config = dict(
    head_dim=32,
    bias='none',
    tie_embeddings=False,
    beta2=0.98,
    warmup_steps=200,
)
Each number is 128 + 24 x the weight over its row's rms, rounded and kept within 0 to 255. Layers, rows and columns count from 0. Numbers have three digits each. The size before them is the row's rms in percent of the matrix's.

# layer 10 attention value, 128x128, rms 0.202, rows 18-63, columns 32-63
098:149124131157173140142146093107113098108127138155131121125172141131159143111168156126127111077080
085:112139150093129079088140148137177107129142145139118100169108130165132143115140113154128142119095
097:113114176101142131133178135098140110128094090186150155128160145130137134103088111141102132118132
097:138170108143141135153111135078141104126088089134132142111142150127115145121086160121130135138109
092:090111143135132064125117129099092074138139077135117118126116149111143127103133156053125123094114
113:121128114102149112125140149121116117104103140131133160127150147107152150110114124139097111153140
094:162178118151115143143094145156145132165125128126107142146100135071073121137121172123140110114121
083:145122114119112109084129133114128127156099153122156122182142166069154101092123117181158130153114
088:146114145118151134112104140119075119128140115164134128130118154135107182124138160137093135081139
091:117138115162165161139124142150119143133134165167131178119091162088137138127116093127115137112136
100:118146106123179172126131112125076142137171162158126142113154145121158124143161097164123154126143
095:139093159074132144125091148130086140131177106158109101114102120153093114112135129141134124125105
084:161131105116142153123145133110170129170156133116155151117126140145147136190126175101083172100105
103:092141099132087127101118129127106144134141132142134132162085056115108106113089134132107158134149
085:163089139122119128098128115137151157135104138097127127113133114094158093077152107144164159168108
095:156155085109116112133120149113114143209164111139132129147152136163099124155124159125120139165108
090:108110080121152120169142139124157120119156092164119157112111161123125151132131096141091123138130
082:127122117085135130149135151111133142174137110155157130105134135123092147109144145119149124123163
110:122117103167100140105077121114180101135106151144058139133094093134141129120126158160157120148129
085:069118110172110093137165135121130109108149101136167126166112151117173118147114119104134133128144
081:200128092123135112130123107125077194144126161150164137150128129136087114119165140163120149136137
091:146132171169117140138142095110133161114134112116114158106140092110128119145143107178101090153140
093:149124123151143120111131065141132185137135133084122131088147110103115102131141094157122128155139
118:114143092131121162121118076123113121154113160148142108117101153114113132121112141161137170129154
116:129083134101142103154127171133127087136145129097123186109127136142151131147139131137145097120116
087:093122148150144143089125155138132131155102152096157141125141120125150121151107136096111117165143
098:152120117125127094152115178128107154147118146165098153117086084109135125101121092141151138177142
102:118158115121103117131123112129104118101118179113149087125122138111178138106106126143108126133111
134:101144142159133112122148164126161108095086102180083138129148141138139123117175125126119175120165
098:096115188177126126132133121104153141115152125142086127081119198148106150131116085132117146130137
080:101073114166131111162133150092152124118087135131121152097056133148128148076131106089122133122175
078:125168130129111121128108142153146091102156087113148103133105113115163105176150165154133146127086
084:085134107147128143143108149097117113150139128113160141117141154136154140116130102105114169118114
106:140098159133129141109156109145185124126119121143143110114090151134109114131100130117123146108169
080:154120098119108113129130139163143153132148146139177148119138097135102113173137113172083118145101
083:128116131114157151097143104135120145116131149132147127086141098144128138091107122147098162144129
095:111124071108103125115118086137125121105124131121158117154120168133114137072082126115152105137173
096:139103130140120166122108148107141145151128100124108109147108164121114163112109157145162142122150
098:150129129096123107128117137137169138140174121121143134146120125180108155151116151102130109130084
093:134106099142125115151154126128110125109160127133111169139118118121130165148138083156130124118111
099:169082140102133112143131177119166128131120102142108105160124117106137144108102135115119191137135
109:157098149162119146106144101134161153136141130156145093090075122121139135071146115142154121120123
091:087117102137162147121108102140142129141162124116143108117163155163123148110123157135132129124139
115:158114162093152150173098091147115169145109154125120118106141113053163115141127101148130138157136
083:094115151144119123134129108137176118108119153139120099134131151167107115126143127117156123104098
091:134161088164151096114117097147151113131145074126157090099138142098112122086121123097123122116090
# layer 10 attention output (transposed), 128x128, rms 0.184, rows 18-63, columns 32-63
104:130122156135103116132135161104156120106150181135138119184109113135087099140111067150120122139111
092:115136151134139142132105145120124117166092134109134105089144108154131128112131181122118110098131
107:132147107120089120139139141120137148096150122066125104125149142082127120151163116119125163082089
097:124145092113154131116110122121120113112108136101111120133133140124117108124152097120152134121127
094:129156124127118150124112095112142109097079163131122132101119137170090089146151124170158111143122
113:139110120142128132157118101136131111151128136078148107110140114132111122117172106147147141089118
090:121061174115142176103116112127117138133151129116136175130108096161146137140106100122169115127136
091:124172089130145161142083130139116170047138112088101143114137128135122145130120147129142101106146
094:112123128125132130124117144159167157160103127123157133176090111100135082116128121131166101181119
095:135128120166128106139097130143140117126089110130113109129148165103131122121117142115099147109140
104:132141114128067117109156140140153127126106167123118099117103138131118111112146156110136170109112
093:134152120168148167098169137148131175118123164132149154150132129126151144088137160151157112136141
089:087125161127136161083102143118130091119142075165127139179132158116090135137129116161146142170096
107:165070104118128077162127091104157110145123060159123122112126168142144187134141110090122135152111
098:121178124118098138136161103128140115127122112161104159140121118156121160141167125169122118167172
101:108107156130164175101118129135123089102118139111115133110101127108173134166115122130150162110113
091:115132160140127118106130096164103108161119173126146126110196093139123104116088105134088104121159
092:097123144130133133110084118150136134109123143070125133148128129065140124138093133154100184154113
096:129181104112115117101133096113092149128123150146136186100084137123135141135147095117176125112163
095:138127129118119130110103122125122124118090120136108109115153094136098198126154159124130126090091
092:115130100131162164124156176073127102150174127119141136120111134116145149128167137158134102128137
089:129109129102104151135105146124153149155126111134158165142130096151100145134169088101147136124108
090:124098169152100138100138127108142135151135099156145135183125135124156140169151133143157123147100
108:163178136101143131111143147102137164121144112135139122143073104102135135153163115132133108122147
111:149131124138138092135119159162157112117112114100115145124187098120123130148115134131151142171119
091:168104122103122135142090117111126118113162077132122102160114159165076077149125137135153119143096
098:148127126118133137134160142133123153127144122089143157125116170113141083111180115102146088101156
102:169138097120172166112145117133133169115190080129166133125164145108130156143112111152104135102130
119:124119130164075121140130114104107108169108089124107128127105119136154160143109100121109115128140
102:128121109140116136108128112140120116118089143152161140146165140115168154105111137135151099155127
085:128189127129105137139146116129117114146111155122109127149182117131150127121143136131137107115142
089:129105126095096128099165170099128151138088165143100151133096132128136104083111128110096115107133
088:140129155114143122114129113103090126117133159157094112094156131147124109152099128090123124143147
105:093068159109145093145108125125130096136113086091107098092144113117102136104129134175127109162146
085:146093156134141140169135105084108177123145129095090121137120137117119133152139168123114144095111
093:114144129121144136162158074129124150116139108124137118138108116102118130165110121152107058115127
092:160156138115128116126141120123186107135135147147097107129107110129136151110123159138106077121112
096:086139125121161122121111132161115079113136155152115106159083148116112082114149135118127130158160
097:074102061148152138111117137109105127154089163144110118122154123133136051100145164123123127103149
098:127133151128141137138113129164134119136083139119142130101121187143126096095142094142127128150134
102:153135143127153127106115123179099107165124139149117104127031141147134109097127142135132093116163
107:098158106114104131120128094143107107088133128132161148123118133134102139140194109118115141134172
092:162154124149103155156106107098108113110127139168155104145097147118098113111089090174084124147101
111:201114130126118134137134131113122159150157119116171176128136114098109117163105134164098141117109
089:101115128103142144121151117121106129131134142117138120102138144143133124127122146200090141163131
095:110136126110144102154105123119091162106127130123160110144144110130199145124174137128105122171122
# layer 10 attention query, 128x128, rms 0.161, rows 32-81, columns 32-63
083:126122087125157122170119141130097075133096112133154143112106136141104132123138099108124114082131
086:138102114125107107163141134166134081133134138135137118125111083142084186122124111116092102113139
084:128098134111105141089152142130122112113159078141098165152140148142147147158131153107106121148148
083:117156128093142118140119115094149115156149108080127162140133123143096134124089110077124122102129
087:164143139123092083147129123138083145107122156120128092137124100162123123144132133116097139138140
092:134133159065154109145104119125129153140155149115119113125078163091157126130155120086101160126147
080:115126093092158177159125129109132119102141078114085137137113118121109147119096142127108109124143
078:142119127102118101119122166132126095175137175117138141130169141136125109141124151106131156121119
088:118102114127113183113114136153108133089111108098079137139070118128142088105112165104108135107138
082:132151128110142179157144099154107141152129135132147111117108153121122137118142113141100121107138
074:138152114087146110133103143174155148130136142165122085080108155099107154159152135119125149147157
100:120131117097179112117127138160132135160128140127122137159093121112122143135147083112127160145120
090:128145148171106137123137105160135142113052157138119137097120123135111075093088149160143135118144
087:115148129084175136122152127131134139139162117109131161128124100148121138159117130135128131162114
092:154147126162081126151122110120108129137080122158121112157099151130086078138146116095120125106118
080:167142125109141117114160138137118110164159136171150141127101124110113133165137085148110121126150
082:125129107101149110129119118136153157111163124106105136175124150141122118162104120103104155094147
087:106150149135095147136089134132121131117101104114170116128107118097120159109155137106134079136078
096:147077149142076141143139111145154121116138120150103148156164124134106125126069133118097148087149
082:184186119111087087126133096132162158125116116106127126089132133129137099124112132116147114160152
110:144163100120123119123101144110167076132135166119129135127134110124146064146117167122109120138094
090:134150122173142097093136131119113109160119107145139137125145162118147153134117142127142144079069
102:149145157110150105100098119106085098124117140117132139112106095113123112141136109114163122127108
112:083124107068125116145129098094133138156163108150110124127185116126113112119093159120110115099154
132:120122176163135125112112121115103130110123108102160089102124135148154151135125092160140126150156
101:083163125150143153084113101142146075112167136154123117097126136101140149142127169147115145142115
106:152135107117118130080119113130112175124114142127197127092148151117129120116154123098127145147130
112:122131149152154138132131147129179151129132120099155123102118131115119103159156125144141137124139
112:104154161145119126136134152132179124136118136153126133145154116139144103116117111132116105120167
120:177157116124093125119143124127142138130112125134163107137108138123135114155120120176145122170114
134:159140152158148129085122162154131175107112112123148084096093128141120143176146124164155117148118
109:101134128099124114143117174097115071120094153168101136101163152095130108097103180148139179134143
092:112160099127109144111166132105105164130152116128111136123122131142097170111117115174094142098133
076:084146108177114142120091150094170158153125139125178138116139143146129101137178133149129105106117
087:081121133125151137100104132145167135168132167123159122133127151165130132123160143162122127128110
088:135092164132161115134084160097159096109110136130081135165162125123123101093120115129134119125142
079:149096151115085143152142150100142136093123122131110132130141108101154093160110113106161117146159
080:112148126147094120116130121151123131140131105124170122104113148128131152153157091061145164111093
099:087136109119133169126116113167123157129154178151145103128116165118118095158088132124136140157107
101:139138132129116106094103127120148148122093104108100109112179155118129116127143108078136088112116
096:134114141139089111137122149089164117111128107106092166111169098130132121090109104158176130094110
089:122138146131148128115106109131100150100088094120133109121120103135185154109153082124152169092168
108:116111153141147147104086107113146097097195124115122134167135097140161117116127105153135112094141
095:124131155137118115149102117115112136145091121123120121086137123128120188112150135120181145106163
096:125091124128120153165159125176138115150106173172153134145071112119098149129100158122108119138095
095:139132139092171112116137123123117094127085140097081132115153094126121123124115134162134082159180
106:105131109134152144115131147136124152133122158126133136118137128104098086163108118137105113132104
093:096163154106107144133099164168149167131119131163149157128158106138124138114093142136139102118098
086:134123158132165127137157111090151092105147170133083097096098133105085108109123126082130131152110
095:152108141188109116129122095113105155123107117121147108134133143119123154130142127087154129097131
# layer 10 attention key, 128x128, rms 0.175, rows 32-81, columns 32-63
079:134116129115102109139187103089148087142124134098142145151107171124129158152121134153133138110143
066:125127094135089137115144182094126123142091157082175115123164162090130110119111148071135095120109
068:107142100142191153148070119124127139119098152122133142145131095132155101112116142127135141138117
083:141127130119140085136172111119129106154082110146170154091157176131123106113137084170121116158158
071:139135095130109153126098120107119132085153102165164092126145166069134142144160110133107155131153
077:092132147132122130078108153152109124107132104104128078140161104152083096141119187099143158137133
077:123099127155200117124140100118105119179080139121170108121149146123167098114139111145150135130139
074:157164143120110138127130108136129105122106100133132131102128150099095159152132108096104167133141
081:144132118126148148132153111103150131131125137115178124147152136090153093135114088122099125106106
083:131123138122162106097128137098163166123146131086081091144134103120141121088135130099162106155137
087:120122159112164141127119102115130142145170145130098105166139116125142136113112164120153113137110
085:093124136148126100162111104109158162152120143127079121119110117130128149112148145137167114139135
077:103097130163139128133168122092137105134117121089139145154142146106163114093145137130122086130114
090:121098160098162111123161104137148146155104151100142123079123150124154119085094166165163115146148
092:139158132162102123121102127177119102101140124118173115129133150134124157161142101109104149114112
076:126132107117117123096181116131135171135148179121118127162117124139114149148105142197152139094126
102:136154119108172084098131078100142116162125153096110130135159123129129114128116127137158127118133
077:120102129124156164131110172144128145144157103128114169143169108135099105136138087082108138157110
086:126135142143118172125123156144083147132113137183154168138160108150128118146136114106064156163115
097:125118114150150143126130088128159156132092098093124145079130114084134133095116142164170113121140
113:157137074132109169109116134110166147137139138146167145123095079100124129133100126116130152095147
096:119164091139153090143128164120149146150128130124087119134104094146152117138123149069145127139105
106:085084151120154128122114132126123160164118120129059136090100116105128139111161132139109159125133
109:101115115158154148101150134103144108092155091126135124153103075105142108164118133124129166119136
123:101070138160123159141141114184119147140171150134134116144155106162158143132122115083150119115123
112:131134148152117140173127116129135133145144106155162135143121151109113195114164105111099121119128
099:140147083170158208147130063133139150126139123130101094136134147088161119174127102096127145136130
125:137094114137112163126111144161160125129141140127118070140097112161121136160132164131106082121107
105:133099136113162158096160090131166126088115112108138102149130143145101123116148137126146112108169
132:149087125065174118075117139152137163115090153154078131177155120108146097071125157152143135138128
125:130090133104136150142121122161117160121115141132124133178154070147132151169156133112116117130121
109:146153125119137141148118197123084094129101130109101173088097158099147119113125134115174171108136
077:133153104115125092132104165180137150139075077123150145109119099140168127145129168090126137103106
079:088132149096112084141139072139109099109144142115115119139091111140093122077114101127130157132119
082:166123106117070164142129102130091136089141109131101133115098148134153126121144121110108144114106
072:097157069155141130116107128126136174184148129109123118126117146139175127143134154164140137100103
078:115116108126164126144149134132179134148149151116145178124121132118106192134142146120136121116130
080:134120123098121130138110124141123102107114113181143169115126086079131154123088114082112105119203
093:134113137161136170137110167093129150151129144086137154134127119135139161110077162126135137085120
085:137127072134130139117112122177097126143126134140136100133139164082111084150119132148143124132081
096:128175114139155113123184129161105074152083123130132126120136144126070106126108166164139118144124
095:132088122129130114106131125113100109081149099195136142133163114083113138168120088136104095136151
082:148110092146140126121162113152174134115112173122111107182153129112115175131142112152137148145139
109:163129125141142114078129124102106112149142130167134127145141114132163148131136132145132106124156
103:103149107154123170126155124113122140130148134132136141057120180151097138114086084122149140146104
105:114129141190132155094146085102156148098086130134113182125114086131154091095164126105117126159107
105:101151119121131114113131118140146127164103130124164114111100136150116131115106108123082126127161
102:109178116141144114153141148125138119127121123140126133123191090122105161112131110102121142131085
094:113081127144091136119155096153090114125104129141102139137109151124084139097120050124117156153127
107:140108139117099123106161114156118133077106118190144135167131124152119156106136093100134134156155